config.yaml
n_layer: 15
head_dim: 128
vocab_size: 32000
positions: "learned"
tie_embeddings: true
optimizer: "adam_variant"
schedule: "wsd"
final_lr_fraction: 0.0
Each number is 50 + 15 x the weight over its row's rms, rounded and kept within 0 to 99. Layers, rows and columns count from 0. The size before them is the row's rms in percent of the matrix's.

# o: layer 9 attention output (transposed), 768x768, rms 0.016, rows 292-298, columns 576-671
# v: layer 9 attention value, 768x768, rms 0.0175, rows 293-299, columns 576-671
o292 096:29 60 50 37 33 71 46 56 66 24 44 05 47 53 40 51 60 62 35 48 41 76 22 46 59 30 51 57 42 58 56 45 32 52 48 49 62 63 48 68 51 62 14 46 68 88 43 83 55 42 66 45 31 79 64 50 70 62 53 28 50 66 30 26 83 33 15 58 85 46 49 43 41 35 53 66 60 59 68 76 49 47 23 41 48 37 54 48 62 10 30 47 37 58 62 39
v293 095:62 51 57 67 66 62 44 69 38 63 48 37 70 95 52 38 32 61 52 32 56 38 50 66 45 51 39 75 69 42 38 36 35 71 39 58 28 37 75 73 35 76 48 69 44 65 52 69 77 29 31 21 34 37 53 82 64 37 77 69 53 18 65 50 61 72 47 51 48 46 44 61 52 63 52 60 36 47 60 52 49 24 52 65 66 28 67 63 63 61 41 30 26 36 75 78
o293 095:60 44 39 49 86 54 50 61 37 63 32 74 44 48 73 46 40 53 70 59 28 71 55 53 28 46 53 32 46 53 55 48 46 87 64 50 68 34 60 54 45 43 29 40 66 54 79 43 53 39 42 47 37 24 65 62 67 73 37 29 56 66 67 28 36 48 49 27 39 68 51 50 17 45 54 45 41 44 78 49 50 53 35 60 47 55 44 57 47 60 55 21 37 39 57 58
v294 096:53 31 51 70 60 49 48 49 44 64 16 52 45 46 62 25 58 25 51 58 43 63 41 48 39 56 37 20 47 56 70 48 22 65 40 76 21 55 73 56 45 53 64 25 35 63 51 76 52 45 40 53 36 71 55 51 54 46 26 35 66 21 77 32 57 74 58 40 49 38 45 43 40 54 49 36 58 60 62 42 58 31 59 65 67 33 41 54 36 32 67 62 47 45 82 40
o294 097:57 75 47 68 28 49 52 50 37 52 49 53 65 73 65 74 41 53 59 68 45 73 26 46 25 30 48 52 49 41 75 74 57 36 29 79 40 60 77 56 69 65 34 42 43 65 57 48 50 67 57 40 69 71 40 44 54 89 60 48 52 52 61 42 48 73 40 24 51 66 39 52 52 63 39 77 82 33 22 47 56 55 52 34 46 66 31 55 52 29 63 85 46 48 50 33
v295 100:27 32 45 26 55 45 43 48 60 56 59 24 41 33 40 52 35 72 57 49 50 29 62 61 63 38 43 62 53 50 55 39 74 70 30 60 60 44 82 53 47 65 45 47 54 63 46 47 39 63 65 54 41 38 18 28 73 57 58 29 58 55 21 40 58 51 50 34 45 11 50 60 55 44 50 70 42 34 25 39 62 63 60 53 49 03 62 48 41 43 38 62 43 53 70 79
o295 095:73 61 53 32 23 49 46 23 13 58 92 80 52 11 42 51 69 47 52 56 68 32 57 81 80 36 46 55 51 36 52 41 65 56 55 38 38 76 63 49 44 72 67 53 71 25 50 45 45 54 36 56 47 34 57 69 34 42 44 44 71 43 53 39 63 48 41 41 38 61 53 56 69 35 43 31 38 47 23 60 34 81 50 47 38 42 43 60 40 52 53 30 44 69 42 48
v296 091:49 73 14 61 67 52 37 27 46 49 50 56 57 28 39 40 34 71 35 62 45 20 58 56 60 41 50 66 64 47 83 63 70 50 27 55 32 56 47 28 26 35 62 20 45 55 43 86 29 49 62 35 47 51 42 34 59 38 59 38 45 76 35 67 49 35 45 42 57 52 50 50 55 55 18 40 24 39 37 35 53 21 59 45 72 62 56 50 63 62 46 64 53 48 58 32
o296 090:51 66 59 32 31 74 50 50 39 36 57 59 58 30 33 52 35 62 43 50 83 73 44 58 14 46 58 28 74 46 25 34 66 55 54 38 31 58 58 40 23 55 47 37 73 48 47 16 44 53 55 19 61 34 63 48 74 63 39 29 33 58 71 43 69 65 34 53 48 24 40 30 74 36 59 67 73 45 53 71 30 52 51 46 31 76 72 57 58 36 55 90 60 79 75 26
v297 096:26 35 45 44 37 43 57 66 69 65 44 47 62 37 81 56 56 61 40 45 43 73 35 19 51 40 46 48 16 57 65 48 57 56 78 40 51 65 62 72 29 40 58 61 33 34 65 52 31 62 31 70 41 84 61 56 52 51 49 21 25 30 52 31 56 65 41 46 43 42 58 49 69 67 54 38 39 46 25 44 60 61 36 60 38 33 42 53 59 60 40 74 25 63 66 41
o297 092:40 68 52 45 70 64 53 19 64 34 52 47 72 47 45 53 57 38 50 39 63 55 34 29 93 35 56 63 16 73 50 59 64 67 58 47 42 58 67 56 57 79 37 30 52 64 61 80 59 55 35 99 50 41 57 41 57 43 62 48 70 18 39 13 46 35 66 58 59 47 29 64 36 27 42 34 68 66 37 59 67 34 26 66 36 36 47 48 45 23 33 73 40 43 45 46
v298 095:62 58 58 69 51 48 51 36 80 44 34 30 51 75 72 46 55 73 54 68 49 42 59 72 54 36 68 35 45 43 43 40 43 35 57 77 43 55 50 63 61 32 38 42 46 44 57 34 35 53 60 29 71 33 64 74 43 19 46 21 51 46 40 64 50 70 38 31 67 65 55 53 47 35 84 44 45 47 42 51 30 59 67 57 68 28 52 56 59 61 51 85 63 49 42 37
o298 093:34 45 41 51 31 58 35 61 92 54 68 47 55 56 53 40 66 56 51 41 10 39 06 50 45 56 61 49 32 49 53 42 57 45 41 40 57 69 65 34 39 46 51 33 48 81 74 45 42 61 42 64 53 59 65 25 43 68 47 59 68 67 30 35 53 30 48 43 39 67 64 43 56 44 47 64 55 39 54 51 54 79 66 21 41 57 25 60 50 28 60 57 57 44 46 62
v299 096:62 32 37 47 55 48 44 32 56 72 50 52 52 55 51 51 54 51 60 75 40 56 26 44 50 51 40 46 32 49 53 26 62 27 39 60 19 53 45 48 44 65 69 64 63 75 54 66 56 36 65 41 73 41 28 46 34 49 45 30 50 25 51 35 50 57 40 50 34 70 22 75 49 52 77 64 43 44 42 69 26 34 33 40 60 33 37 55 55 62 53 67 63 64 54 25